Each number is 500 + 50 x the weight over its row's rms, rounded and kept within 0 to 999. Layers, rows and columns count from 0. Numbers have three digits each. The size before them is the row's rms in percent of the matrix's.

# up: layer 4 MLP up, 512x128, rms 0.299, rows 18-52, columns 0-127
# down: layer 4 MLP down (transposed), 512x128, rms 0.278, rows 18-52, columns 0-127
# gate: layer 4 MLP gate, 512x128, rms 0.314, rows 19-53, columns 0-127
up18 094:389457426463581470553444453383523501539513602488498535547456499578438553458497519540543572462428462452462499514516536506554493506514503499480481480567504531499398509530501538585562504506501545450514396514499603475466491479507472497471535457556563495569456519424519489552519500607492583407507425487478523562486480533594558510520535427527356498531611543531517550485484501580506515378551
down18 101:518533507527356516548538486485515478489486421500453544512546574395448506524498452411508500515451575510382519509514566506412518443517487466372551495427512583570456508542478573460539480482489492461476564450501511341484477543575497444517523469481477408499596515587549429507556511555507571540489419573472426366487479520485510525433488520545490527512461472512557485502482520429423496519528
gate19 102:481530528478518434441497483447436471523356560524490611564579507475554522475455512532517536487467483440586446498496427513556422481545436613552457469483442483507482431576448540500543436483515489394454462561498527586514486544521538492506511446532479515598540525505504496592489427636508502442473451500424472448512407576532536492537492581507502396494471582467444546579550441521555535485485
up19 099:482601496515525465543477579498478461483608464483467421426376530550417526509573576472443495545425528536427503505483496475420451516517463496582557550546550496489550558461465533550545532469453452592594390551500436504537501429424496451490406559465446481486467466516457370501476540550536509530481503533534497487495584490532503516415524446469514467544562400511606459534526475472415537549470
down19 096:557464362568503391456460529536379393493480518502533445525555543483580503491513483590538532517522569479509435495488418601525546499451474513500502502529539454532487401565519551505553451508492496513453430480531526546502619515388483516431561514634469543544571551632545492560509483482504523497478545561528512491517537515590602467498469505561557499538498568460506513473436541507507561532490
gate20 095:482521472519500525465552523551470509509498503533501422566490522447477505472538483374523553483553469534525468525488441514547557453552458534510387618545498489510531457511417481487388369536490514564503450518524416476542560471429581511510507598430511550526512487515495463487575435429530449488428521463358483493472451589487478531520400544515575495529525600442509435449526493563402431529573
up20 098:438462498488535559495532455492545424516598529579510457508421437550490539440537528466544545557518427482510408525519437460513558531544466477489514480511462542453517556465481572454463488483531532426489513581537472453536519465417486512504524525566551534578535479516533484516546472515586391422463584570520515439491382490457427474396500587510522551411488549418572414555427517530566571619533
down20 096:426554480465525507483582413550457392496522517515536466556550465464538501482501463570483408462515404595630484509490521531469506545468585490448432547530497498412448509474546441501555439498417555500455468506524506533506458510545499562568464485391513525486471539434469405490521428542478407542459488480432600564532585466526463507443549533422500485484527523429517579510517468552548347491542
gate21 108:433556462516480562506554506491559482422511534487422459411592565516507383515511511476455608583520517476444511549608520482515605470547530615536544501436516563443507510516470483472522411520465510428539464472556582540496462470532545524522494452464418535475523530549567519450447456506487477504478510554493415490384520527539445619504456473587539519435522444506498517539508569558529569384437
up21 105:491530497522522500494501474430591514498567437494502553470519505512543467540498438473550439529508539503538445558554547551584455437491536545406473475470522451511410482517539556406519494498454427522475556467504463454488632408500478559556547416547410516446516385532488489495391496591486526475437362473502589542521560508523498430389471472528534531506601500520466483423480568584556453481516
down21 100:472438442555422476531458497491545516458574519483556445547589460472475529440508504413526432546469502547397531523540507533477495444473456554580546470512488428435431470559524433517553636437436358598528488422493549482527552561551459548516557591493469579496468518493469440539455451484443517547527573564464400482513421518548512450544540499494451529486525524470553487447512530611511538462570
gate22 113:527517510403435450514584547466526521429432531472560488493458475528467435504476506417437527537441513578450463499449514526485530441473527370510543462496556582563485532530444549447452533485515515524415516472520538558487435508482571479573459427483437492403555514486581404490484503458407496539477344417604582468484494467462461475495425474527556446521500506565431554527507527502515508619558
up22 108:502518517536482458502610490562466440493427472550557433492475497508515483489489492400459379461495516544451474488482485477543513486541531458640520532590475609575511426587571508477582505507529528471498550495517592595514412445465506495514493502480495456468566602477609585556461544509479542485524428471523526474455551494498500544437564494447506515536421549560485581536418535456357454502481
down22 102:554503621537534373453577482513489501474454611448514520492352446452482449459509358403447474548551488605509464470443395520517583462512467529535489511477489536483547434585453537494516539551492563519506501521531521504445492475514473498545465403460453447447485491477449455493498538473554433484486409429486580485475583572565465426502535518468445462511447472485589558495538459473459478476535
gate23 100:460560513527497405559493441585518508561410424507506490471512437485518506412406557451393451471449476542495497554521456534534520522464506533522461510462500553546538528463419504544494568514499530604517437492474459582462519454468507494536544542491610448530436551528545434470529482443470433575492494428554533462408431462531579500541462444480443480508531475536424564468465494401342509404425
up23 110:441466560502518500519400571436461569498535536539480533594491501511520486553501452508612540492602555438513487567492592448441569469523613494445471453482504405581531406514516431404598508438474466523531520553432512525455456563470462529447425450539549548508519460414531519498493518514476499473484468537520513545586565576418478484444495588604486420532516490522515432552539456430575528489504
down23 105:617477535432501520485474547494555479415548504454516572499465541468417409442534440487468432427494517519505532447527504458456401488474482531582573403547491500445508578496504454545374460498514505394450477447571487442484458526495490460574528557508511570456510463500448572447453537465523551465441606529461453544453531513548581421469518394463465497398480456377500529543493454455473553508531
gate24 105:547424539485494547540461528448531474519472463487485520604468547486544544472540651486562551604479477502531468549486517500499442570427505467567532527443460561467463463562490514557573539536532596511527430462419541538594471471415460463478459481445440479433495536408493428519407511452486461596549538636429504478537535508546514504479496424524537516611548589520450434460477564459503452496521
up24 110:524520515417520533541506491557484504485404485513343342501448503437531529497451494467462482590549474377467421484454505523548456596535563508540427497491457504417564504613539590467440475515521514525513512446509445514517442503443424484507487586571448543514510540520579544423525548541490476532456398451471525497465560521484550524532510466413514535498569536535516459500435555446506578572534
down24 101:476492528501499564464519498412480453521469466518543558483410497527349551432516502441537558551415437442620523503534516457518416450494544474522536519525456474471450525492505494483502416465447487386521429455494450490513414527477431368549495467324509495423520533502566485530408529491565567498425456532515506484514537492487541401603528550467500499527522545489498513456559461526500469409505
gate25 083:486432503523494566473551494514544550545525532559540479455489546515464488494486442526538538455674597442506650493465516578605483522483472494444513520541460469574482554524475465490481505493554531498483517506460533455355470529566458431584574497537571539494564543550570502463522524531525487520456516570464437502559487497477497527473552542459404415348527563519462579491482416510514435535469
up25 078:485496500557527504459513520554490503643469450550451457461559461490478469451569389570520565542548564435503533488390516536572500527534420530565470502495468543541519559516530480442466514518552510510499521547470519430414446580545483541524501572536486492560395516527551487580574575496539517501542501539494515520534481647433468485358553575548513455404473501497459547442522385462515498551444
down25 086:499536632606521518588541535555565511517535557584594539493425520665523567479495463527485597484424493430498581426456489506485438524464504511466550481433499524510508525491474433517460462518577575534518513440413491425462506504533473456610520512433492504407485427499521466483536475531439512510458473531462434593500520489487535557606478436421483537405551483482544463504494450447490516462437
gate26 098:550503555436466575520583458449481590534516536403535487501466512533465576507459500541458557530514438602499509540507511462427471481528485481419471541510556489504504579465510458431470602640562523528533495554518515498497371442562454490417459371447538508484524480451556431466384462532430484480525578538492517487460585476549424507518592475523423522502409484516442553519489527521458467575536
up26 098:500454481484452562471563563433440497523517513466462483499551511435477504457454535572526509496552520467551508482498513500589458512561473514474547464504502417462521496503529552369450534499503527643455435531484434428528512478457415478538614453412418559520561464407514504529515554489529525518582518605574464520555511441536493493577583525552366601515518495546530530479495409457451559446578
down26 098:544480578489535438603601512467435484487544462452512531416537513542516610524516480546526466483517587549514527606518512478578560528618476492485452471563526615492388503503434477431437493583473531475491513481539491550430448478524511474517514505472578373555517434517453507450486516534507576564418471608570479474390518477498495490465508565430510524493511496480512493499584466551507626479481
gate27 094:627466506491444467529482520464482434564487456545525472576549475464503515529452350394478498541470534517449485482458448591522468468459468508493432569600561514401468451528528460464507422513541505565559568569449437389511483426472533478541548441530557539450393545534462425464526539486494526507499506472675467499521546515519544520480489448516590534480522384468542534489518517549511510509481
up27 093:538543520538457455546400512458418452479510528561484541450517473514441528492440487473547529558551619513457495498515408518497437565424484592556462501621513471409414481497447492517514470569426479433495514603504417586579509504510497494569504416486520503497527513549560481533554558516485519567487508590531510515439516626484496497512480494524552632591536418471476490559561502577545579464477
down27 091:501471417500511533566525500475468533502452513527518417503521465506461473524507587471489412507357499471602459590423558509565490417535453420507372540461588537524464511366477503514483529517441628488505536604459472458528495511509528480519511530424529481528472495335541480509492468507519482512469430546500628420535498498550444508508477488430429514514435444509492437472586516512477480498506
gate28 128:423493503524531509535531451454433495520439542444503447442491554531342474492621559595521458445523465462497536635534506527469552448541526478522478534447441445499470499406507481452531560478468548540464502489414411545557496469607513396550488527534514514450529494555501479518535495539383615484447535484599514494569595555488489475491546464431430428550486516514502482511487527557568423525492
up28 128:530423433508544531500526442508483544467511542498585492438575483519337418415512521621506443535494414518559557586487463544473563494496511559505468414489495521526517472416536449526455544516488503502428530489467458434471498494494559484547578506428535483465498542401518438480394469471426518553466530545592501520418517451475409478549496548522468493481441546588447497528461584555460500427390
down28 106:454504470581557489498551443374494531481496494468594505518487557497535481427560545530480498467503465467556409481434480499469553422535462526572576489513491414605510516268477551456513469413475487463491484420495464475561428365492540390475483532436523483491460523489465402498467439450480452505540543514487437632534474486484479492437487535489515557495468485506503504517498447518510478516463
gate29 105:462521506432414458512534564475562473587554474528464567517465442402522528504522591452510485466535485528507552572484488527534480598509517528572557535529582602479519495466499463492505621462547607464475522439601478493591499499547489501435628430489500481398377463537526510499560542537510499490451564474521533481495497483513418480544458579575538627469546620495504502535526524497457472488530
up29 107:457512451433514539507527444518543497483495527513517548579453433384457449502508540485466456478508498514533506514503494546525447550492484465507497507550549567534512527546462463500477530469471458522471497361472452484474437599533534567458529466517527483504470328455536474472517574574555422478444427477430478453436478557501438464543564593600406592565389562461427484473470508508428434399443
down29 109:492518494519527583518535491539466478543348545407461469499483491446537474454512425485558511423405478429474482443588486503455495438524507495521485604477498474555514504447519386441513518507467548512494435470512516468460494496560508553595533518344526467546575528484497457518444412586428524502607517525473440572466385467498542529446515448541460412505536391460485488513550560523481495554566
gate30 097:556500471459521587455521470481501518447515482518466464472465483497568526457535442586517536501510459510523509444474445507579516389510498562504511436616483531562624481491521440395489513475502507416564472506457609532444593393507568616530433479430479544470537557574503555482507454397549516455480534567556446527591430531581466573466466502483470496425464471525535590544463455498535577495499
up30 101:365489487472511405422565500569568449472482464505553492476430474449521547498484506490542547488510527519479440492470447477506573511559491470498433547554546576491471551491484444568553507540533565540464540424541541585473460588486528506497545449449480499460479502611536552467490391487450499508543527400484525595594597486562465479525500511571465493446509431453550473440555474454522418357391
down30 097:507534419445574416577525434466514580479422531536565462459439527505495466378546442444431420452568446513520486531545507468553391501536510497540471617501506478548590444481559429532462502510512468517424532533488496587531452520565438458558472487402457538410510500514477533451497470488472473529563431520464542433390521517521376546472536487412484473555548511491599523537532441521459483445476
gate31 111:527525526506501450527531529484522565448555494569446477445501518540483424502575443528499501473455422490425505503460544523459545517595494457514493611480520566518391491512535519464489498447437479410592365513477475534527484432366552582468360591495458492504461557462508584449488458502466567523463554558515491486440433449452427471523474507538550491558468578499557435478552479592581538528445
up31 114:477485589458548491541385451472528413407464542554445557516556540447549536537538511543406453523472474550470498514444550512451432580507613396567578537499498503452521376567555622496607443535478478464513439489460498515489422437485568542501543491512395547437508552449568563423484470426511471438498487506517564538537460464473523464489500426491550460490513536531518532461467461501475544554567
down31 107:511459394631415492422511542398500512515459550438506471431508508541588495529482558483519546539448506409482402514505486567504626455516479544453490424469434508507476537621525409497466458486609493487466479530472500538525580450463504555473448484530545550506531464605551527578507516524451537445539521519448462541552488539479543476513445548481561465514571589503425505451511461459399543553586
gate32 113:392545482526527518408451559510581542440593571462529548516511525458425420508492447500383462484506506502406444512545504549518457486548468489418526542513573570433404538447525462478505519571495494533472441485488498532422591477466559493387603512416508584504468469494503464442461516526482498536511516520421482524512494447561449483451621498509434537547465507421505594460424491400490492587508
up32 104:337495485543478482459436555609577540376553513442453467495477476468427497475491409431502433498477521479488384486558518556537454491617479545508464562429586515507440525468501501527563444490552489415478458449507452473497489399504536470369572546506460514520469479525501543519554453477488498551539474476423503579555521457449500456461487441509481538495465419537445502459435470399488545550554
down32 098:486463516502490512441445520552633511572500411443532501532423514490524621451503453444499479550565485532380557482495526552495458399463450496530520554423483522513509622404422463576508411446526541503467530458558523495428495589480545487533433503412531423549467493448535487386522472485470495474496502439448591457484453522451488481465483511500485550535414414475535592505417457495461440488521
gate33 090:461418608497560487600478527560491519537556600511492571571465563467442543514542467465490428495498483481451684489536530482540480550545443513521463535575476522592497518538514449457548584492499552518480518545457560428529484487550503458460562374531421430425549446531536543543450574515436539477515423455477393474486638496546571545457517469481430532495523513491517496444498513512495538516508
up33 091:427527528513519490558471510553506550579562533422500583575459548431442492481460422489555433513552521499523615524534515461543432412635533528549515530552472512521347508521527435491455526539440521498479450543520563434542477441498563467457524402508501455449505445542574551502465485515523619561502442513379530508418548506519582532512515445499509468528535454434560432440538549490544457466543
down33 094:549506569418494451474478515565511546551558524481444545541517533453504519511424443489463558444466610476340541480522483570611444560537464415416517464488497444541528522469494494445481480512540547515466503534457484546448412508485599528553514489496432469461584433542553575515382522503579467507555589474518499476479453454541445573469525489509544520423458519512455505434422518585577564578446
gate34 104:402523502628439555464512537500459459469492513511549504551560495485510509503538452446532398506426521492411512580528510480585488499506451414507432475527508514484538486478586457571501506543535502533579524544595531529511599487486433409409524510502448501466447555515597476488448496441670564593480496528558510466547507543534476484426411543513464511508492439555584521529571472576468432572514
up34 105:560369416367481535525450454450415435514466435467449527552445464491415542582483472529559511500443490471508508570529418406510546522497453573520521482516481426458536479555476530503583506434520535460518452439408504549457390496511434496613524510541554496543591437587482526471520518490444491418504546503526459470484452454573520566513531466505491588417467465460433452505507457464498467407520
down34 098:479483436478514529498561520384525521471562583547487457512463499557448468457470437408517548460480478554682480462533519503511498500489535610570598455521512517499494581472434476509503570514515483466468441457538456421458500492514442524615481446436544537529515480535424588513518451456498475421439446513473484468461567586509590449538598500401543479518446562458437568482528427559510558497529
gate35 093:454507559510480499393516520611448549523422456438499579486563575574525430558483470418436521511509511447538393398549431573565517512467485548395411571508466443554486437559553540447469485462514425552509509494559531398561517482461477482451520443477409526463441466535481491583494443503519422502550514490570549465576398479445481449479528456510563481481501456547562458437480463540487496447527
up35 092:533575524456389533446487453498474513497498461416502531461470488573448526508450416476430539512500506535515505499486499554459476477528525566427478509462498525629447471451534462525572497482511415521538462469586493468495551488454568502421475494381477403514438480535514463552525464501503357507477582527508577538523425553577528492497482556554623452425562493595556441509584537580530399535483
down35 092:495512450536456454568454487610541472586497475519485441583508515469558531467472542534500521480549565445495563572495500443510396571507616509474469529529433404480444468538560426502494433521474515529595509501583515481417505489487483617484429400604546563472537541569492526589555495537487440439547541489497467483606520538487518561467528464517505469486544538502546500509556431569635466544441
gate36 109:503442535457596441510542531513514530488482495493403506525524533417524606518504476423526520547527528593486491487510358584505436440518435578497529568496487498479497559498478515433527518515420587396386512531466477435489412518452608473475506411534431411486449505535522443504498596529549484472477443430534507351482460530512489518520511502564515468479421558499481488468508547569535540452415
up36 116:559540438529431574487461503491477460513516456411543477492503498632422420492468560571542530463530485458537482493529624508426539509440521443485534475501495473441559373551518523560484469472519438544592521435537473541558556446587381477518464548467548549460573491481524515464462481542467535496483582505452546598560507454447503453461513523385486559581600473520548435559468450473544473543544
down36 087:490568480486429492508516519549532427455527515617522457436534547613439485584452527528543501502496452442431460450445542503494432560381493497365472416462535494456464532659533529517473451516488476476614446451457455481456486447584477511541495512398534630573446576550499485502471519471536512552495510493469528512454433546470509495527457505502525456522488431630489561476450494539494508483521
gate37 093:453605510447513531518483438555427496491508556442567410495536554509538469479485442474595507472596506552605479471473488489434532502508537435499465565593544596494494564493486501477491433471616587532471429544563508432387460493517458651410508463539517507531517472510467456526484505435493527561418516495495552489537524513510603416491443505470507418498545522422484473520558517446448537408441
up37 095:531574491548478537487508450546460513485520550487568477449470473539487454494461506574559429504556475452538459544494512419407493457475392457500561559508521591515445505477386405478548458526502564516477539491500427471446569555532559525380480523470569537569443481485428474449406550502480564582494525494513569514514514520570474460513404500486518540526526577430519465599624455452469542361504
down37 099:501448595485399442569460551522452471475535535553521426516524602611548435504451560539586537465514435526501587482478566504516437505539467507471466492503526519580456494435537513560616407502483489365461467543504496490444522476459452588538586504500458551420581555415459379526502483562472474480434518526535473486513579544518496450568520455454510525513531541458466470525473522491553530378482
gate38 094:407533477563573435442571442460562494568592503469511549544499502514538436416538455660455538496510523478462444515563601533500327530495448526495503461410530549485399452489422484530464543560519503491567525519536527456521526563553532449500471484565423574411497477473481571480468517520439457455430520482455500530461534508524426425525552519438529525485484539508407556453493524510466498417488
up38 096:539595461448590444472518518545526475499513524450477519407568533575519485426414512497420360516450487544477468546574436553462430520526504490400566599501465411455520484523546525505482553521503511469542568438526495445447519533573540532555475460595488544493401523570500501482449518465543531478522583470460604419520566480520417521536479573515459527439556443527480556540457506542620554526504
down38 097:474541548503430485492529392590497462481530442522565519554498441576567549464475550389442544486470500525563589421517434573504512393512486503543409435543471556536493516479475484492536556509507582413441557522481490487505528532507493469485505583394557486551465544405576488496531476554504597541537486482431508525527457451591581540412444561538594494565495500610445454494525449483519554462532
gate39 100:577440442555473563515500475462537499436482436516479550453460529426550532451457479432459484586431384566539442477561453490504497511534517453473525496548491491486481523495577589495470565503501503621488452572524406517410551527408564524493534430512603418515528486513585471569574586419552472498554450549550511479527426552509464504393461527558494592396551572482451496508476546485524510496530
up39 101:614511520578471492537471503455488387443523531480481548514465471545525517580504561471598538447458420507550424471514525538534452483510566478501544494511423557399474461519483459490538542498569490572446508456524475517577476532426475462582542465535482532436530433575477376455524502487534556469563480461461562530462547414522555447426466453553508464484604505467637482505394570524525511490610
down39 097:538447397557442484426422481586607386513453524535446584515517547578528501487437517438508435470461360478653491467532531579532365526488500531451479555511575487506551524547512528543456544457522504516492444430454450546462576550485444450483483467511558524446484541422521506441490494546465447464514495458516531441534477484489492522378473443492518495458532446452505461507562507499446438441565
gate40 093:512518402456494456416503585520583439542461452427578520536559475457593456455609548492506537490558510419439487425392539528496446432502545539459475539466518518453522442534503520479459472423472587460477548461502415457462553468453606413437474574443461510446518503532502494491474508548480512522428514462500586493413480487452536496479438494456550458526411482479497377411568492464602512484543
up40 089:540493539462469501460572429426561565540452538535549519526476494470465490508429368478483520495432533526578555571559438501476496485595426449466492457461416547582490465371515521493480485448481420504552547589508517597463504469534473513512498509532507459541467567543568479462567340503419480445504451451431494514551494488572469421454558489622518562464615493515481523500488493475435530505482
down40 100:449416528518532489446484529490448443476508480537453590587577479435507580568498426468461521399512529432522515506503451502591518503528524512569552498513475508361502488469488505536467490586557465523567415556578455562537461478400517568530488503523459374501562605601528410506542511512476477502552617448573479502517489399534449546419509528522444519510489565417500534495483528475542541496548
gate41 099:410525517532552509476500538451463626481481500414486460532572511507467503538546456451510441452537515466478464413507451552562442514417513504487442450494510580563571589436502421419496560484412469369546453417579463510493492455463471492509492462491475519494538470481544509560562507472568558539423445455610491380461522528637484554527526484478497463497543517544489399461398447504509552486504
up41 105:510495423525501498519515439527513500457471448451535551517464583508569613479573424518479460441511447577498548567466463434437488508486530539520613455533424565515463617444486554519536395480518469482523468574488451424519407501409487465426494485626546592539529531570514466411500483571453479588457534516489500599460508520499496472520552506502537497519469538520465558505618467575508485395459
down41 099:435489530506552519463473492424432502547517465471477519489639446387486502515507569483530504484456464505476485466554525531542518439499516569467461428434523502498488449585528490562464571460531519386464605398467490590520540446508421516487511508561446510452442506535507477569521385455550567428473481545541432474557524468595571558536453485415577477513505528435503407539422459445450489602545
gate42 093:391515549466485478595393508533481454561481454527483439525464497578480393484455550496553440506571450501480495424540495486482475483452410489476491483452577487510494528472431467437523528471450491535442527543435497538556588524507602480542546519443421470455415405509525578611454465429516514576431471487466492553378502523495523494559540552401523503500461520530566453551453401567420492476447
up42 094:377514511554505439606442570546551563512488513443442502526496463627448469511496529458505486613566489541522467603460470524518458534506538530514532579455473506594495563520572455580511593502447460573446453448383495591490505560466492451502443516433451518489393456475464466565503494470490462494438571489523450561418530512447494460496533584434481477409434434448464499491518445512433477505483
down42 095:437456472559549470567503543591497494481460503448475470588518559532531460456511438513554571452429379493487475498526544462520468465552549498501518539409492460498523484350592549430532484446540525589555452493504486446501494508530382503557515514438535537561550540466422420499537505517527537462515531471487484445565519543508520461469425428526539539413425535334448512561504428478497429507586
gate43 112:555446353503459530507537425547514553501528522436510415378488540501457426500522506497476615566510448483473503443420448503494498514511490446545465508516573545452531446496527409519471573529431476454539586480521511475538595504478486489471474459488537440598516486561517444461371489572487516569482565507578497530376505552436589527509507404522490536493461547550510468584434456497585503439494
up43 100:481566496556463502505475449653516581512579441542524525470476532550462548443447485444442547523487493504438510432485511555482462564585502486432494477576547508532473471479542438554495536472486456490499485517547503446583546510418447497487519540442577521512449511535467489487438515574459482567344578488593522556452505553415595408561545446385523464532463515487539476515532543401595512563530
down43 101:478477482444545579556523459559519512515502446466515477597452465516511500586570487522524496476519507518491467498511431475460407527529438464559468497418463562475485437520522496557537460545528540463569491546568481454417548484467441404397427530456571379588492445472566447479495495542537462494561582501490472490533442491497498629496514451473544611622493518609482449427491444408596474488480
gate44 098:518490449537540433490531533529544496494527482536455540509457518482541498429483387509422422522466533445549469377452462516540465495648540461467510450540515488467425419444367447440474543422457538503508489580527507542426546464465456542495415587378638555487480515554518506521527476498466538552474537534490533487593462494497552490527462423541505473443505380453429545527498445523537453525520
up44 093:445433442484488503438495572430558503537582453471564406563464555472552488423526516521475519497480549461499464435511538509507512483574543439430615555578467485490458522447303462457578483508445505493508435525490574528480464477411533486560543577424502527569555455593558477452509470519438613596456533531495459457485450495514524540477474440491493483455483545459539506449459474547430501482593
down44 096:440599485508470495597563502557533535522502524643411462461443512565523419512528452462470554429461430586498490451559508435610480577543509493514509499519576478499581451441502543543484479513476474484567536455477575493478406536515483459544490540529412447462535511453503469522540635588516549529496546583503519443510413566439501496574494518596440540485532517400524522493483468417494448454461
gate45 113:563415425515509521440566548501550529429475524528503495423482524483510455478486575506470479411477441414521633440499458525513417477523480440461440528459530521468534467555498496512492490493470493450527473507498420516473530505542559558479449441456479389473507498543520491529510496464584465482472544483531493577458508670543563491516534574415465389410480545514661531386483462520500435436473
up45 104:492473454431554497398544432423578540422466494536506489474481505447454470521367543576544454540452497496531496588399435519657498479508496515528512417465517494442438555497511530486510531540499447486545510498465478475479484454506493379576537568480514493447567545435513555488513449499469523452578466438503508525497536515411525547544503489500446437565401568610591447502541430536567570545548
down45 097:368463510426489433499484483429380509537514508472531456511593502493452525503508466498475422467527488441590517519568524496531541433572543476487507509594430448588507503389444523458532451381507462512580457512454533498527421489546514521559529507521530524366451495413455390416448508417447487490478519491541470487494583464478424506481441443458462533433429451460467442534581494471449471471506
gate46 095:519505418528529545419536445515487465401544478524534626454517471490430522498540499370536509517525436529554518486504566526413463561384470481511494490518447512618503516460497557454523574537562525562493525524482478469397439463417584498498530446498456519472500466497480457426493483437565418443422551528528406528496518381422431585475411584522492522541464449541490509464486517508532521546413
up46 093:532524490447521497531495534549466506497521403549443479523497414503549532473409469484496488495452502484440488381434500525470461556504545529348524440573523550594486488527526514464530531586469482526513480555540491514488482569486563427499512515468492436583494552481670512456451498462564467478460590480474446379482476399486490552594451525509612491568433503522515495412510585478587491537465
down46 100:532458490510487402477436660540470472502423507511471569527574409515515505609460510457526470569611530584488530515455475558449569494460545519562485589446464536486511545509405543516573460541558492505486506492566566494475483540392323554484496445486486525528449452485498453479473598501561557511498520532517507458528519469488514480476562398481534422468462528473472490430524520480418489593512
gate47 085:519582384484472537520576425490441524451524662504610594557531488485553426485546449550462464475450454568509525485473505487495432481546490373519457507498462601548490474432464528440523530451583440527480476458511429470386546444482589440508579603434528491470537474462427478497517449558489542530552496528430551488463531500449502501543508526474558451493492503403534495483531446459491445562459
up47 091:507535453501467570614480427459483561440515693501514557519488442586468453531562473528438463500417386549488478499492446496575525583546491423466509523460529580532534537418452568536518543467543494504465585441553484445494506491443540450420543509424469377517473489509432589523556428496514496511552516515446547493465524524591498542513427481474558515399488508489559467475472442461471484501456
down47 089:533474524487506485482528464539430326597464455536438462527539502564498466427421467489512535563450486599448467523475504562480471537449488459504476535474454437457487515457494427435558457479460539463536534453480527494582551380527467533480502522512448567485516516348537491504434535499544488487468610464562486490497545513559525442419469487435456509587561626521421539442488537591517559499565
gate48 089:544498463455471577451537476489561568460530553567414437475503501445440536538535523513525534492479576477374478521517448444483479429507447539565557498511645401447455463547465520511515472550416455484531436436428460562540491531529470506528514595469498530575544513541482460394415519532457516626518524506594542564530537647484568541517468508544503543471473511532538477536463522599484488467562
up48 095:567594560496631486401488497563515498552444500431567552429534463507486383445495496527455517488522456576485528471452569467488462464498463499560475555533455569492589520527501442471513505566560552537482502437493579485452499495558445527578578487475543411410464489489428550502398569519509526492487451521473489474446580511445450529521627541496586449465502502524429561534581464510561395525451
down48 100:620498504566506507441464516503539577439505568503514451468469552456549398493439519537507447528487450517519461402542552597406497581495583558570515431543495555487562514449429503446422486487476468505527520470437456553381482450432532372547491503480565486496547485452468497432452549513484595439508430408570495528462564453412511481417499457509518469548483443542586539521471547554451533483501
gate49 104:567441509519543429574471462554535519508455454412555467548492470487520430582511512488451499570545367483474543496477579509519509437524507483411429522535526510484503484553524494438549482504521499478547536485478518398472460486486519446480481509467484469538459375551422497446523478497538571502541531503425409451547566520477482498588353378470471510534528508493513640568428604509396480471540
up49 106:512542504553559475432505498550437546521533473478463442409536524484653469507484406514616454502591487524554547457467566440467467509455485510546504490459400478502493568435528446461548558496449483487444387521478504528469417448501416426459435516463423542447522555514510502498586485511443476425513580581538548484509489475512565521459516537545483448599467503506513582508596398534576551572478
down49 107:411563488438468517485534516558474471491461496437529432508401521479433487538521564590503512531406387489516482448526499527620476552548448488523542487525486468514556533389496605465442463451491516389546573540587521524472623533470499523545543507565588396525484570452477457424528466497586452486565476561509554488573550548476531466587561516460543478546482522404450499514509505525465541449490
gate50 159:489528512559548558416480498523411493540452434527484510609473462554519465474596517539468525532440504461493413550597443436526447524406566441507551489516481464416486493524511525461537538477628496579432469556484446456513493448490538468444506463518579562560523528450447444451624471435535446428595464455553468480474473541546491510481513521461445488466583542392429494542479559478576406484445
up50 117:563468563470507517583471477488499467504513535473540532473587448496507536556434438498553462511636376491497556464477507488408488491585449579388465494398489539468566559353531548592460479538438497459536483466533584547500443486469542492549531556520582518533487483559574501556499507609567529526453545509476476511553559462459475511502499458499487523539442418558535607463472447494487587536535
down50 116:513508449537543528399497541582463570573476427528480516555432521551521422504594572486501512513388532528510422522529473506538471520436559398555519491524545421478456441564486471490576493388573415570477484518505420444516516455531429517447503446498473486539459506399504518418545517504532430460579484479453529473446541557460518512512519550541464474505582604371457502514470543503556401508426
gate51 106:485460496493456389472476500477528478506524542400574579473529472477512406541559557497508547527436508518463510463543533495442466427539482563459485478573488589577529489496422519557458402433572549528514434536455609533499491441507489541483490376580402588575531510520432445510506498477556420534465534594460538491457543549455562459488508427537456478548576506556502560526589410412483514467467
up51 106:572457527546413436518440525520514528490525422488514479501504522531531553526377449468465467383463473549441520501568522498498503471470521535489593494421554420423448554476464392472498546507503578501549454581552527504577425502474504555521548550485503488468515563522542535630502469417450460561504521551569455494581505565570539377484471589535612469536498544459429483505514484425517573563480
down51 112:502490602482541533474558532479504507591481511639547475521475509486536541413465482471542522498630538464553505529568513480481486483417487500565469437553459507527588486379479552494507453489481477587519457494441482522420596510437469570537470436472525500541502459430571530549541500528453515518553593520522471603519496497548536559557540450519345581542574428439569518584540512447502524467502
gate52 091:425488505484511491559493513613508525504476503454467528489483425486490512515508538598554524385451471493527546539527517449330550475597510457471509564492545510481469498416524575507455553500568569565497458645493521481573433488517476429425542552572477452508444581530477502551605527598561510482475572505537466559576511559521500506591486566535465504505531546502503512486425463492473391520430
up52 094:416469575503530439576495484569519573498539472443422526505436396507443573501557499591464612361485423455536556511469433483495598512511630480485554465541486527457414487489452492507439474603508504463574460493547477531592419576556501497552528473542433434505470509447444502557531536521546531534480512450488553489538534475559467403573520492533456424467528443499505530474553436479480452459519
down52 094:514535508401387514542527445513475539578433548539545516452390505522604489486410507508599493565535523534478474633540526478488401535451407437465500456509467527535445514490528535465539514538468420516546533525543559488434548498604570554556480515571511544439561519530440520495482593461540506525383428552550580522481529504520493573496557450435522466486468490556499504538517487438470608431526
gate53 094:489583444483547485497487554515567583525525448508437505522538523562588492446454488484452507501530504535402509578485509494449450557522533389516506510448485394484476591622498560551504640525479592391463477453492544555474451529518488526531545536531501586533561486534464563497530518481470414483455564518446552576445494516548560516387547475613507506506496485509540390500509395552530551480488